From a checkpoint of a small transformer trained on Wikipedia: width 64, RMSNorm before each block.
Each number is 128 + 24 x the weight over its row's rms, rounded and kept within 0 to 255. Layers, rows and columns count from 0. Numbers have three digits each. The size before them is the row's rms in percent of the matrix's.

# q: layer 6 attention query, 64x64, rms 0.0827, rows 0-63, columns 0-63
# k: layer 6 attention key, 64x64, rms 0.0857, rows 0-63, columns 0-63
# v: layer 6 attention value, 64x64, rms 0.067, rows 0-35, columns 0-63
# o: layer 6 attention output (transposed), 64x64, rms 0.137, rows 0-35, columns 0-63
q0 142:102136146135119128109163143114113138071111122163125080159118122095141144183131114115137097114115130093102123131184143127104102145127142120148154111133173139104080127134088125098153163114145143
k0 103:109142131129150135138176146076127108149131124144114124129124123072114154139126111092089078164113171104123127144156153194114121111123131109127115113095150126140132136123169125095177142108135119
q1 100:096138136123088134124105146163120088132138118082125188143134165140144129137136118121113145132093129077103119144170165149149113187164147114143107129143171123105144144136093130096141138123105121
k1 085:116092147125122160109086167147141156120159088141198167122137125172168147136131114146125143125103095152140142114121153109137098156156157146136120148143154125121130135142092161150113162126135163
q2 119:149115156153152109117139150110186152121122125120150134158105080117119158117143147101162088105091120107116128111118168155130105140115131123110108114113190154125078116079096130114128160121134142
k2 120:082125123111130173111133176098132142118153122170139161115153155108131145158118103121103091181096119136159132127150143130082109116167129116130142141102122095109120136139178122096152152094150132
q3 097:161109081117135126144070128150151146109130143140099131140140151165145132127158134162132160094123095121105142087098160116147118152083121160164145146160103108118160094127097113154110142118114095
k3 095:181134118112108144146078146123125141121151113156117138108087127109126152090168118130126141137122151134190145151104148113072143084137117139122151125126087092136120140108124080144112113133086143
q4 086:136119130180126126112116109134117155151106112136129114140125108131162190130179113119109079157114084123137146149179167144145100140097112092134123115102139160144093138104128140100097131132090135
k4 101:129152134131139100092097154172145165087138150149145122155126156135117148135113108121137105120094137104152100116122105132136121129136145108067169105169159141113072175087141117115121134156119137
q5 095:093116143110143121126167162079128130161175102093136181104160197158154119145098142148128159145103131118121156092147163129144118133149145107119131126132107115114149127144120104116148137134163113
k5 103:124171164107132092144138153086073159136128108121113129093166125096151143117133124106088101156097116122171138122155171149145110154144123147134122113119144121128126144081147145102145114072143121
q6 096:097093169155144089124181137120080105116144074094137159126124163115136142150126139122129120143100145089102112152128173128151123118142151101138100162095142090122122092118129138129126159097129136
k6 080:095097103115168152118142160088139116140117144129177126149136115139113127168111104115153141109087141123136089118155168101133067108123150159101152159126130139098138114097096084136155143119123115
q7 112:144136097116154124150165119155168129110143130112162121083094109143105142094157148163130101133138114149115127157122155140095133160088133156099128120173105116116077112112107162126092129146082123
k7 094:119125141142104112119121118120128104122143103107078180112128098168120104107170151114154120092121119118120136113078126131111154090135138093144104123087149092151121113099107154162066129150109116
q8 091:161124127141119090150140171129123166044139153124109131157102108112083124149145130087111125162111088125120111109126144104142129151155138130120108115152139121119137141091169163110124105167133148
k8 092:131129157155100125144158163149125131096104117121146122136115128158149109106160098098142166165099129113108115126154169143154105101073148142113144110110108127102155146134172114150106123151061130
q9 087:123125169137151092095143150164125159146127107128114144132098136116131104118107123122138119139182162107137096136112115186124130118102126091105101122129115138136104086151120140090133166180120185
k9 104:109141142147136137140109142130092174123117114137144079110127123176138101163134132095133132131101113128117150133097142069119168137131118152180139186093137127111110111127105134114104118087177124
q10 104:124113173090139135117106150154189161132157118099178126108109151130160121132118126154189104151158131114152123135114132098135125145092158122104138114130156148117128086105179128158115123132151114
k10 096:120140097144128169130174117126171069140106083104151128157136138130144106138135120148100156118094161115113114152129135129138110077145106138147142126081082084133097179127133119144122123142135123
q11 106:144113144129121098130143120118136166118058120109082124158102107140102151152111122128155143147158130107164087124109138112127147079143109157122116092089154106096154122142099122128140069112145119
k11 086:119132079113125126118135076111124140170098134075143097134149139149129118117129152150145106099159132118129088087144113130136099173155073159142137127135150102138114108089112125167100159134137144
q12 085:121171164081105127109130135098155122140113123096135137169122145164133098114109129140183119100119114141116138108122154143170123103138141084128101172137138159144137165085143182140109152119129142
k12 099:126158092137107105106123148146126127104149082144126138169128143124171151122109178126097146155112119126125122149082133114149104079145121131156132137132100142143077097140097076169136128156155133
q13 088:108133166139128155138115111126116096122147145116052110114123144095135162115136143119185132155122134135129117123129160155104119129108138123114148090110183117184115102132157144125125183092136132
k13 116:147127139060140141194103151139153140111150097141123127143153139126140136101132172128142148113152161142103125124096110144105166120180145075156126128165106144130146150133114126089136126163125137
q14 096:146161127153095085145119152117106150092109116136121147106117085105111109141099139087060136117092132104141121139149079139136147133167112124139135121102158139127076133159115156099148104109137126
k14 114:190145133105118125138095143150179135119091111127133156107137137114153122115174126142202107112142154126105086159091118113135112123122126125156112109122134124171115130104141109122109159162088128
q15 090:142141087119166072110175139098103125100125152132134133164105135145128128174124141153116141132197172105150111132114145129126139133141127155139164166165127136113144124105106145164155130150156140
k15 090:106142104125143069152122132104099132156158081097124104128187119132152154125125126139160172152125113170098153104137154128115156150131102152126131139130092094122166137123104118091110157156117122
q16 097:165103169120101111096126115164068111116079128145124082125131120151173166179131160133137141155137149142118150114120120117127119117157140102108111136127109142139140118163109106153133078115122165
k16 092:133104126149129087101100097089128111140136150103116165143147169120119087070111089104123158145132135124142144139102136182125157114132130130179101149123128151151133122126093134120079121154161113
q17 106:118125142123100143112134101120100139125086116164128076131152174113157146130080126084131084134085118098113133131162107124149162122156103101145131148133117139111137138140141149123154172138186147
k17 095:121173146142111082131135126148144130102115077146175088128124145150118128090140123126153143163102135077101130139090104159130135127138103119127082144132163158126097138176114118147107129149143092
q18 085:139114146116091185143130144104125180128118131133163161132073132139083135138126137102134123132110164118092122118153069139106162130156100142150091089118157133139111137097167118115131148137139138
k18 100:126105144152093147160130145112182143097108121130134110128086136105142139115142176111124089166080105119137104138171138144131104157133106085158129130123149114109103133166163159094154143111110141
q19 090:127125141133103134112083126133075127094152084100114155143119092116140124121129100119138110141106126114139120117158125188127130167074142140084118128103199133140107154139166130104146146130121128
k19 095:114141140136057174136123167103166097115135147122161153075137141119141137158105136121103128140112140135101120155128149102094129132158110131145114150129153174089120130126169129130137137132096074
q20 103:090136173104132138105110126116111143115155097126138143133151146175118111124127155121114114076125132136080153115107166117150152092136173125129129145119133122148142090132068091130092129144134075
k20 094:115131128140099171104165151140129142147176117114105174139103103101148114104163123117174098149065104092131115125151132128150112110129143108100111077133136106092110142099156123121129142154108130
q21 094:139124155130144129159147120148104081153160126148139091124127173138113119115099124145105136110164116102132153158103118118104133086154105131120108131144096118121153136160050134138156100183129105
k21 130:157137130142160092151114105151101119105111112137100146125124144127139090117168152136145162110176150176136129092079111143120134090120147115099138124144071131143139113111073109155124104136099135
q22 123:174145071122176100147103121118081177157115163121090128118126110147099136142122124158140171113133119161130152100093126119125164129087132130112139112146116110169157124108097130142124110151118144
k22 128:080147135138077152090133140099152148086149125145124170118123130126144173161161121105108096137064135101129156120165171138112117155120114150144099114129157122106138144137138146103121128097126101
q23 098:138132147179137162097133172133143118118117132129139151108121142126112110110155116133111131148099145096140146208191122103162137117125162095165143131076155105138105121137129129101127150122115132
k23 092:153087108113116144148083110134126163107149139143137120157134101131151114135132114137122141083131110122128122096137076152121119101144104156122139073160102132139093096137177141146084119118116069
q24 097:118087125112147109113081140111141158168169159138099137123157125128148123124154101155142110093084186134162127147110159144120135162160135159086145156141119143098136159120104129109120117108127091
k24 091:132128121114108149110124135120156110097144135134164136111127082172130100103128110154148137161141149134099124131137147126149099099111121165162142179113132085147172140143161119112136199126097093
q25 099:105146119135097116116139139179135116125118127119157157111107114146140129135121147120064131116126104120151116163151201168191083136147096097119140119134156099114153120139101122119145146110121136
k25 094:146098096128104161124113135078132181161126128126109130141123112118129115083118110102100165123147148188141107077094136105112123123091122135103125121122110127159118146086110134147130078116091118
q26 106:122176131088131157137136114144178147118138093163147092121089141136153140084124163145133128150161137158117133126135144102096146108104135121103169128127104087156129120136185131143101133138173144
k26 101:127130127082155102084158136171103115151120144168106082141124147100139116141077125099128135117147108129129098129161123135115104158135114138120081148151171145122104112160117164103171128147152151
q27 114:132107132103141102154140108083135174152131145098105108129139159158117131109177172146170154108141132178157138100122158088125142124141154129135158123175124113151117095129105101143145125150156152
k27 103:131124129136095164109163169113109119163101101099171160148156129159128132161147120129125096163098082119115142125150153164126089150145114112111105121101123133134110119117168133080169157102131123
q28 102:100165130156179055157143120142110111159151122126143082132139156133133123120139156122181136120156145121116131173167107102144137153094150099122106117117132122094144124150101135137128158120103153
k28 085:145132132146139114186086077136071125146125079128121163172104166126120104128104105119077133126105143094132120110156113126122155131133132105092106115144139092134155121128148157154105144125120148
q29 109:151098113146132107111162108147138118138156149146139114107114114169153096108122090151142118093172127156188089156118128163111142131142113120114099168139124096153179145136174152140130100120127121
k29 095:111152147111148127133133170149093168120121127131121138151121131089080123163117068093080134161112132112090105094135135166078142120122134150139128130120102131093127124094129118093172142129130141
q30 089:145133146138119132140104136116126164126128144137136137140142140111162150120145111139103143116119095132118097125112115119160117101129095149132106143126085121151202195149125078145132114076152072
k30 088:117095133149136116135123170125177099125113108164100130154116139179127056112119114121132138160091145097094124111122150128106145109131138123167141136132129158146119128121115125075120093138071122
q31 087:156109094110089176121089121151113099166123157109119160115117176122134111079085163142152115130144139109144102171157138136124150123094154105144115148120123149132179109154148139112145120126112109
k31 086:133125186179189113121130144150139159126066118165145117146144106158141136149156115085110144100128114133164149153142122119134121091113135097108117114127110148089098130157113114127131141130106162
q32 088:099108113113104139146113150120137115125171108112135202138188135151145130124129140140049153124109099136118144091154181126169126148148135136145143145134162123134149116113147144115115139121148118
k32 150:085121153149157102075176160136098129101138122130126147170130150097147150171102115085102111152086129110102137128170135164118110118105127111130128118119151157114112119130116148080149145107140142
q33 094:129108129173110109123141153102147094119118128123155184135121083104117102112142126103099106113120150079144081148119126146137067086100132088120115133095149107100117145147109111091132122112121108
k33 110:096122132118105136108123164139096105138138098108136177153153174105124145153111129103095129140092120104108106112171164177119125173124156132135100110130172129125140144140144151086147151096159121
q34 104:174147098093163131114080124136158181125116152103114130114126134173135112143147128150149133109086145120153153095114165127125120122118115183090123110143108126151128153147124136171124114148101083
k34 102:129118165146165051145163150140114136149109086126126126139103114115120183104179124108140132137114112115111131121147145139137128127105175122096118125123148157149124115062135125128162131147107157
q35 117:119092146140157123118127154066167133145118135089148157120140130158120093122116164146164117113105117138126143099108178133164093131146155130101093154144159146109115108099076122115142155143132101
k35 104:173085122126125100117087135145170161112087141151134117157088157120114114116172147143147152115135096115160132122116131107155116139111140119127165126158121108108101133136076089156109103141137175
q36 105:109148141124116155111106103113141087144133093103140110110097114112139142101119112129163122119113122119105137120156127101149096147110106158182104130100128163130163104177109122130127165095112053
k36 095:134163125121113143112097140127126129143093156146148112121135128137099155186144100113128099148125151082144145095133108176136089167141129093144142143113144112100139128145154143070113167173138151
q37 110:172103079128136097109089120114113143125076124156115085127132152154118082130112129123119135097115123134134154119100102097102149083123148170110137142116115130086164114140107123152099145133077121
k37 100:150133117075137156135149123117086085125117111118151128133159181143162142133103141161113152146150172171112100153077096124128122157128144097125118120171097141138134116136132155099110133139149162
q38 081:118152181151092096122150147116088109124080131145094101134154169088121134160092096105096127161112095136127146129140100125114153133167132143161130113111175139101129134157142145116129144123098141
k38 106:094116147124119100106169143118120134122148072115117156150122119118130157151184124099107094145086122106119087121163147159103175146106163130117114121089158143116104129096132106122146160110150143
q39 093:128094111101178138135112123145128180180116127157174157107134142149096127135131119146097113122156154177179120110115133123141123129087141129094134172103111086125142132161118099131110135146145140
k39 100:184145149108170135184125096148129125099147137145092100151145136075145106135137144117095164166146128103106110144099116124096165105127113152108125091128125156150123129152102153131139114151108155
q40 074:061144135127143150077147179136126091128150107147155141129132122110104152103160103080111093165136091120136126145153127130114100162120149103113113109129145123130115117127184115141121149090133102
k40 099:106110149136076117147129143106182125141124124187152130153128117114144158130170104117101091153052137108095144080127120130124115143135157139135113144116098141098132156119132129121168136144143119
q41 100:135160161113144113129131078098096082120125099113124166125139137125156101140122143119116148146162118097096143145147108130131123135187119123162113141141178141153135135170127156115110190114133091
k41 080:136139135136102156137063137124164110171188130157120102124105113123102185131101105140143120164102147127134149129153189147160102129147134130093137136125133131104117095147116137122134169131128152
q42 112:124153114113140076157166149159131103103070133142113148127127116169143136114110176106119177084148123145134136109104121095128180145087121167148163153106123128113111144135149126121141121136148136
k42 102:125168112130169159119130118132137108168139129072109181112151090153146118131083133148136126115149166112106107144102121185115083094102133104132138117129120154141152106132139089116132098140143109
q43 110:099109090126120129131136107101155088090149154101143136129155109169156130142091092167114120166162114127111115123116135090090135130109163138112138111115143106127101108142183136127102152071126127
k43 103:137132132146079116151126182100174158119168126119140105126089142136128119092149124129146119144135122115129085101157110148143139157163144129109075094128129130140127138121131083133090148162173097
q44 102:124088099157113156120110120111162114094135168113113169123127125174170129134162121112126170111136119133110127119119116082140151120080162134116141175132134144111139109089090164109118143083109125
k44 081:125115167144213113121146130161136149138106128122140154115117103157104137147090162111138143147124170147166112150157088156109144122143126092123145107127122097116094152107086105144144107150141136
q45 116:163097133127157139131102121113116122129094171136150100114129120138122097090143104149121136121192138148156125124106134135142119141094154112094171128124140132159105056102079111125108093129103137
k45 104:127130154144183123143103085131092118200140125122096129111145138120166149156132137123164156155123153154143143142108126155130167089151104099149132178145099159129148107144140125118119104148147137
q46 106:135109088104153122157125125103163135182122117116120167135115082103127127089181096146156131105151101117159120103148153111139131118085172150094172159107114130114136128113115141149119106105132142
k46 099:148117126129126087161110144124097120084144120156111087097137133122119087116131123131108189126164167142159137102084117119146130155137125154100150133170145094131108102142100117159125127158078132
q47 090:121146139095131189099088129141116111138166132096136169098137145159149125105174145099148122114132143108127146122111089167114122112119179136078136179123129130133126108162170136141107129141127110
k47 097:142129134127101107139152156158149146118138130178180135128121130135112132151121127137133094117100086133124138136156171168135137150137149109108154171144112167078094143151116115151153191161116133
q48 090:116107086118132132154129110126111089167146074167138126127103121148154090119168171112103131152102132162163150168108118139123102076119091129157135137150164133124137152132127147119140125121097093
k48 095:133151159134128110135123159151111138092138146135129135168159129146154177096185084098162114136133178086126138107153134117114132153163151105144157149114165105093106119109147150142137142108127108
q49 110:112135117142118171131134097134115166154156119123135158150066122107111166162128136126130093133151144128079150138164139165111168123131108095112126145131141113125064105114155092092130099118144134
k49 107:165132104103137159116096084149160131115120093120102118123148155151139111100149144191146146141154122161129125126063112138102100119159099094120113098138088125140148164130103131132135136141144163
q50 091:097140168173136109122155114111104130162122106123117126111120102092092163131115140165164156153144135109085118080123145160150110133121172132162133119108158184140118116145158147112105122104142149
k50 098:146138138091159121148100150131094109104123166142114097105130166107113105116130189131096171146176135131164145131131139129149120130159123118140113150168129114105115159143103079133116129149072130
q51 101:110149137137148104122152117133093080108117114119133134127083144128137155132147132127135142164116163163136065176111057122115167122131077109151104117136116137136141114132137128112106103140177129
k51 112:145111099102130115135121088129093111107183137126120118139130121145159091109135169123143144154178115126174120116086117185069135118149091119114136169151101150129147146156106133127139117127123114
q52 096:103147125140148132092152154130129131152095126147124136140069134122139151160107080120138111128097141099116120101135071137107054118141124128149110127123128110127150177139130148124171141076131145
k52 092:130145123159062155127157127112141132084132125108121161112084126155104124108160114110141139134108153093110137128105137156150149145143132113146100130099135086091124108072146111130105135184110099
q53 121:136126133130179131152105101118136123118145131118099121114133121129126080102138091150126184125164103144181145124103138082130095115128121154098152139122101133121175146112072120163129125166163131
k53 101:083125103112102106139154178135108105117132110164148142141140131114155124132091118112110070163097153085081111121159133166116081130149142107112112110095154160098104142110138132109143136116134122
q54 089:134137115159102116131118134154147111140168164116168135117069118122132166115092134171133118128108097104112104132122180142139159131144111149133094137124131162104118133179173163121108087127140103
k54 121:076138117160135161152124145097129157139132115145132136146136136122135133134130155085142093129091118130100126113178138112120107115084150143145112098072165129116079147112158125098132176121163155
q55 105:138156132146125103128138159094106151096165150123130113130136090100111122161090099104130093105105116124117094142105077104119120145088083082156141119180120138117103157159163138128136146125131135
k55 104:173119116129130108148116078158151079162125104148156107128119141140123099129123135168159163134175128136117152154126147099106180137146146162125131144150128105136175119102108117160102096158117148
q56 087:115123098152153153134141115101095127152124127090112170172127098114154157135164161147151122073111070143111139141125125136090129137144104122096145102116127141137176138128140150083136157138162109
k56 085:138159141126104085164086128156170160141117146136108170137106096183134116096131131119104128174102115114143146153096094129143076142139147159123119113070135108137104140144128135128119127119103126
q57 096:133116094141143162100162116119079142119185114125102128112158137165132162097140130096162130141107117157165171108131174133128177145138119129084142121127091153128123128114140103137109136094098138
k57 100:110123122106136107069092115146152148154070113112174175122108146149117124106114138132134118098116140100133115119122136169123103112084163130108109153114104167071159143122151111135140144121112112
q58 089:075155127112108109116142118113112115174164117098158148140156114123155124153113134138130167157159121106136166123154116097147135142098106137133128157118127119137196099136111158074159123102107151
k58 084:129170099132122132146163173116139134096123119154059133122157153155120130146124107115114155147127143175156080168143145137142142127119151115099113109108127138138164123107115083159147112135117078
q59 100:153129146132158092159147124165166106167129131160143122130153118150085152146157100114108151113112119152159167104097108127123142138092106107147160110118113066153110105151117150149098149103131151
k59 100:122115145158079158120118171123108124111116100118138142134115139110111126132117150119139135150122121092129098093182119125139155186122161172147137127109190147130135108129116184143161149100119102
q60 104:148113126137104114121110105099122067163104133113143096144115138145113114132125121165088130156104203115090158083145145131160084127141137122104135125122103155136179132126145127125155106105144126
k60 093:131122075158129100091147153100097146121144095144133154072173132115113121101126102137129105111116142124157158117145125160110145089129138139148166151081108093143109117119096128100131112093116163
q61 087:141156129138116115135135101149093102146136108131132133086149092156130153104170128114138145176140138138065100091175113072155150123143116136157115149139158117110150133139179141143153110124126120
k61 086:124139136100136119126148165137082143126164142164134153147161156103156142173135142126071124146113125122132121111141160170115112119104138103090154110140126085143165134092094131112098079120104145
q62 101:141115156130096085149126120143107146088109130120138142125140124079110151097124099107124133088074121090118110108172145109138113124131165123087141114113197135099138132088160124102124150117133116
k62 101:152151079130142113150120108125098124151099139105109140090106066147112111099141132165130164137149162139112141115109145073112110145111104156160109115144121128152127110166094174148093109127122136
q63 099:153128118127145128078094127128139162135125119094144098147085160152102134108138120092172138187124138128122114142144143122097127101116155115127120081150165134114115135131181131085115170118162109
k63 094:117135109125129142142146135118135123160102144113122137141114117148187108137121124178157089086153164135146146116107149158154144117139083108111127184146083103111105124148126139184139114130168155
v0 089:099137100174125113099123110125095129150181113096130162093091134135100152147107106110114146116076123139160137175135136170130123094145085127113129124118108122165147140120163138132146109134081114
o0 096:119112122125134121105080128101127141131158094111135170136091132124115113107110102109104139176128140102127124146117138115123128066108127178069092128115105091161140154146125143152104106086103131
v1 115:152118109173158090097130132111111136144126154158112153093168157118087122084108105111160120109128126130136124122133099141120113132191142104142120108085132123170148132123121120078091096127100117
o1 114:141145124088151122085112170140129170160177094108133154139127185116085146111150116094159124154141147087166147149154137145151148127150157121108117129154135125125111149108149150111112166136124134
v2 112:138109091166126102117123112159145119104102153128105162184106102155152126144155092148117125122093130144114171145164149135128095117116158125091148097166127138143095103141131092119081148103113140
o2 103:117114137152143150108149093135196083166144139113112148143083078109123158099134121101146159150142117129132127124103130163127145183106091137089142124126115149124120156106099126126116123110164146
v3 120:126140120119156136150174131152120107096129121118091094122081121113147132102178133175122102140151126167160133092109102155155125153162121128151071130092161100134147136154104162132139137144139141
o3 132:168124131145131134107110125126077126110106144160109140112171156136144138129122135114126077130114113153166139119116113176153136167113160101145080137104121146161164152173127147146145160151085139
v4 097:135154132159136156155131125157135116117160133090133146106123131141164141143189100130136134103148157114121129130129152134172124136120151166096104117145149109123169174109166066131082154112143145
o4 101:168101140129133191139135093152157106128126140126139177115134134115134106115189110120125134136145152167095109100142108166124163137092119118114156123134134092171134140115125076170135142113139120
v5 099:138212122102147124148121108117114117112091132149170104141099152141115113116147124158129111109107105129180086144142087103125113145147109094105127164102125140138105113133077125098141132123106112
o5 092:114135108126129104136134188132121126060124192140098099104075144105097132157101129101110139168142113105134125142144144118152144147139161148166130140133123144129125128137091145112156149145089143
v6 093:105155122087140170103147077142140123085155098100134138130155129130197130125130133084153141124120150157124146170142154124134119130145080161157105147125132132123085103128125142128147154120087137
o6 096:107103136129133119120127107140118076107144152077103138124134101113145116117148140119106185112124088142084150147115116136086110155092103141119101138121144152127119089131107124140091124106054141
v7 083:142137137132116153136175116148182110102122112147123121136138080100148102148110155132119125158122105139139144126140171082150130115181132146105109117084105129123133078157097135153171118088112136
o7 081:155137145128134086138121144106145139065135158087116114138139083143139136157114142111153136128116092128144119116102148150166127163162124141133064152108128144148165142112120081126121107098082117
v8 096:127127124127153120151137155127156127148129128151131089169120176159154113187152180161103101142146104136097098153132119110145104180134129112137114138125094125104139128115100117140085170144162135
o8 097:130128128151114146155152141120121126133091137133127097110091139141152128128159158106127128120078117161165126162110153148146108167128089076183128133148091141122103105149091136121159138142169170
v9 082:130111147140147124101130155125130130111098096139144100136068117127116086154102120134112163166089122123162168080112130125116136093118139164141115085168100155147128157117148123156135165130086122
o9 080:109128130119137138111109139095137125116120082143084109151084112126147123114136128120133116142056161115118111084118134083117114125146098147127124083108134146164151170125077110095160139103126102
v10 111:126155161086146148124105183125119159139114158076153127080103132139141092094153081144118102113150098141128105132124133132157109133141159127132087120143163155138168135086112133122116115111102131
o10 109:130171103108129138133117158134140098160130145182146150121148106110143116119157109113105134144176154131109120096174118124193094124124158113173151161139112111138154120111135128171143162111108120
v11 088:146128141159159092095125144106154133094135151114170122120175136121108145148134108163128156124177118087116091126134124126092126106144125126106141164163185143140159186151117138130156131144141115
o11 093:144153164121158142161130156156104156162133139131158128142133088106116117158146126151140120103166143122087101110137106113133119110135113131144085103156159136147136116173115088129137143202165116
v12 103:160135165139146122106106134125120101148132055119129087129127097108119132084077110118130157143102119141148173103138120127115111142168156135104086153129129087144133123129131088116132088127147161
o12 104:156115170109153156116128145153086195123133107168137114121142134087157158124127121118129133157078137140179149136119135120162133135151176149143124132113162157118154098113146116096122123092132122
v13 086:111088122128162162125119130169156120142108120133088122147087112155142096122133141132143129171129117125152081105155116111103142095112101142198099143162126122152137166108119126120141151180144133
o13 086:115115124132167097115115131118093080157064100118112113130138122132147103087149148133125098121076154123135165098163108154126095151117160149144128090149143122158120139160108116102150133161117145
v14 104:103136124084057140118128118101144131143102119142072156110089155108164095121136135101147103135163164136148159109159120133132129145134130149131135110118104137118108050115126141113117129111130109
o14 103:092131114096140113110104116127137089071118134120096110075131163133182131143133124132142115113147129098138147158095154143128122153142118115099176157154122162118124129098177167158111129103114117
v15 103:136142096167145170138131104139124107119100122126175174183181117089147109141129102108112196117103162135123142115135167140112124135156148153120118132124129122142104120108125099133136171113147133
o15 107:145107150105134129160128123102129141123164116125115178139110108096107140102165140139113183122108146155091159107115131151107165159102103148135141154129165163150125075100089114087130121140129108
v16 104:139104145128124125172143132140108145138139112112094136107159128136105123145108144134106146129109130124111153188094113118149131116128125110052118136138171079097110112159143161088168128149105090
o16 112:154106143172081155154106138186136159106145135121147140126097072148101114148100119140090131128114139118155118169095077122105114109125119133092096140116100126122121143120153139130110088144100131
v17 095:138108139141128111126134146124087090117126102117095120089129120116103166148149104164100128118120135120106148153126100139148089113110083141174130140148085176126144168182142125110087143148154149
o17 093:130128104153140170137160111138135113159143077149127119131135147154131186134164115115109133135093096141138114154097128100113139093102099126144121075134117076165137178148131154126116157120145148
v18 099:126105110113126137152093163131106133139136110161157136137157089061117117117114139128098156124123130118119096110092138163110149135156156134163095119154078147136123088093152159130159163141125093
o18 104:137136078103109103134071142108108155126146104168112121163145113128117141112148158139096145103094126131124139147116144106141149071109115129130153124153113179131128124113105150105103096153134066
v19 107:117148150103169154126159072142134135121109081142144144128108153141149085110126120166082137158150134124142108101133066135143136161126146155163124088134111121116161152134143147101112135158156140
o19 109:118112109109103170119170128107078104069081072163138129119130121145131114092144131122135095135110158134117142115158135158133108159106146127132144103161124138169122124115114124101176151145110146
v20 103:128100119090098138118114143167124149105165095106092130128144108163163153110161100119099157108112114133152152141127177127149107136124135135173144149116126090147130125092123142108139098188140169
o20 103:162100144142140119115114139111111105132126120118148149098200100151136105075130116129088156136162118142167124126126135109133093132043134158134144141105150124100136114140142153097113118122146144
v21 095:159096153134105083060123117151135139111150120117146143098130131106112169132117133120158129143136141115119098177125155165144139136126127144104164088071137134158173126171111107124115119127129097
o21 092:145126135134135133104123112151149155168136100108149120126096156159150140109128159135145121168172099129119070138124167122130125059147118100106071128149167158134157127132161107123103136135134119
v22 116:111168131153093135099127109138103101132132128122141141141140121126136100138131113125064151154142126126142187145131130092181147096139082090134152163086136178143101131120107146121124149160136113
o22 106:087113102130151131167129169084093119106127117142122185109117091163135096135139130128127157135141122127124150148110136136115164141112102157184111131112136073153143111134149144092109117111080121
v23 084:152105113112103093123193125090118127155107123125160118101131121174099151085132151147110156153118111123102085108140135147100121175075166129143133125163118148122137086132115135132108116116137108
o23 081:131150077124082145129135114113153131153116120168145115148105132097152178105100100182140084142138106128129116138166171124116078137129150091119136123135140163089099115134096116128118105131147137
v24 120:144107106168180069120142124148150175057129103150150130144135091098132131133100098123136123124147112140154146132112128145154119113159100161114096124105137112093090112120122141140127155136102105
o24 125:139130152145116117095105155138158186127130128126102140147100069129096120126170142097149113113105093131145100103059122136149142153102108135114096095130163161131122125154122128120113153134102098
v25 089:115160136126153102140137137123124136094123138122190144148105099105127170158158131142159163131165069101152105149116122107118131125093130082145146177108150105116129153150125140142166100136145145
o25 095:147138154149138105116143172109112139137119208133156110116106124102107139150099139140113154113175143147126107111155120120100104095104129133165099119108155103162152113185136122094133140162128134
v26 102:100054118108133121083147135118145139123151131111066147098137171151178131132185137115138123102109155159145141116112165140157114113123109143136123099099143100122147092148134117143130147132129114
o26 096:156101130125161133130098086135146109162170117084127152101164153161158113101154115115109104097127139123142128140100138161108083130108103088077122154128131158116118147167154155138117140128119161
v27 106:098149123151100128124099129128123133116142083155147097135192147122107147142137149111122109134137119157114203143109148110129140105132098122168117153109129122134129189096124120124113072111099141
o27 099:115130166127169123100156155120124144104105098099138156105146144163123124136143141117157162114107089138169132144101140088101112112121124133152126097111137054095128110101114117135128159097082110
v28 109:135153140095100171133158138126172128153109116133111095104132133136149132124136089146106136106157114102111118138126108143146142104174153150124053126173126154074143119128117120118120154081122102
o28 111:109160121114133158156150137183105120091134117167139134117120104133149166152154098152125131123113117120099125101098102134202132152117132100165154105163112146126125154119124100176131114116094107
v29 081:114122113175077152158129162096107140105111111118139174125151131142153164132167170107144155087151123126113181091108137105154135148097120107112116093122137125159159144148101126106128111109122122
o29 074:116122150136141153126127154144170140116163168092136190098119154147121163142165140140123121116167145167130104099120143119074114115102120126107116141124099119145123098074143146104095141150098115
v30 107:165149102094113154171095156144098161126126170134100125103133168113129113140148108078099100136110106138093147149112123123077106136165145125128121101111114122120122116072115084138142146135115133
o30 113:142128120116115113157092180115179118140137141127121123148159193150119110114109132084094148134111123121140162141106111111153146140139108095160153138112104115092129119099099171177139155114142112
v31 096:133138135168115076092133121110128109116114168102153119132102144102119099130148093110209138087120128140139102104120130106126100168150139100107125122114125138142131126087102158123106153088133095
o31 085:122141176108142118129093119119124141134139172114092140137072167063085124136140137109160147135160133130097102089133139135141164140152128114163142170149165153130147140122137152133113140128149158
v32 105:116095194173130109096110129099168082147131101117119110134111138109129111119143112115122143119130124133120124116116116113097166118111153117107118153137130088112181119095133184141171133119169098
o32 099:120100176126150114158092110143086156091083109149142148140117125110141120152114142152119104096098185108120101105123118103146125109162128143144135135125163129109146122129183123134141093130166172
v33 097:084118176134117118156122147091126102149143114131146128096115170122129098175146149152136148156124189127127134115100119091153139129116123175127156129099135168171165170113152131120107125131118112
o33 100:148130115119141156127126111113123077084117089106118116099083163134146091158161138123115135111111175132107101155172152108099112077169090133143152117118116115166134146113143103112141148122129125
v34 113:100143110124147120160194179112095130129123162133130119112169160120097144157110161112139114175117126156121110140123132120117141095126121116120130124103083141148132118135134082142066151090148129
o34 123:135142100119115129135129148091172151169139114101106134149106178140125136162101124120110137133075113148123147157143140134100116132173082069127106114116079107143105155146140091121144152118128107
v35 105:161135123113135171154160123123077119101165168138119116120150101140137134099089138082134126115111122115101111173106121099140155150164112088139102117117144124145144144133089157117141160170154091
o35 104:132139109143095154170093145133109151149171154124120147148141155137095116113108162118110134120115113123101143136167118152131178122133141113179090118140091114138119106116154154103081106165078139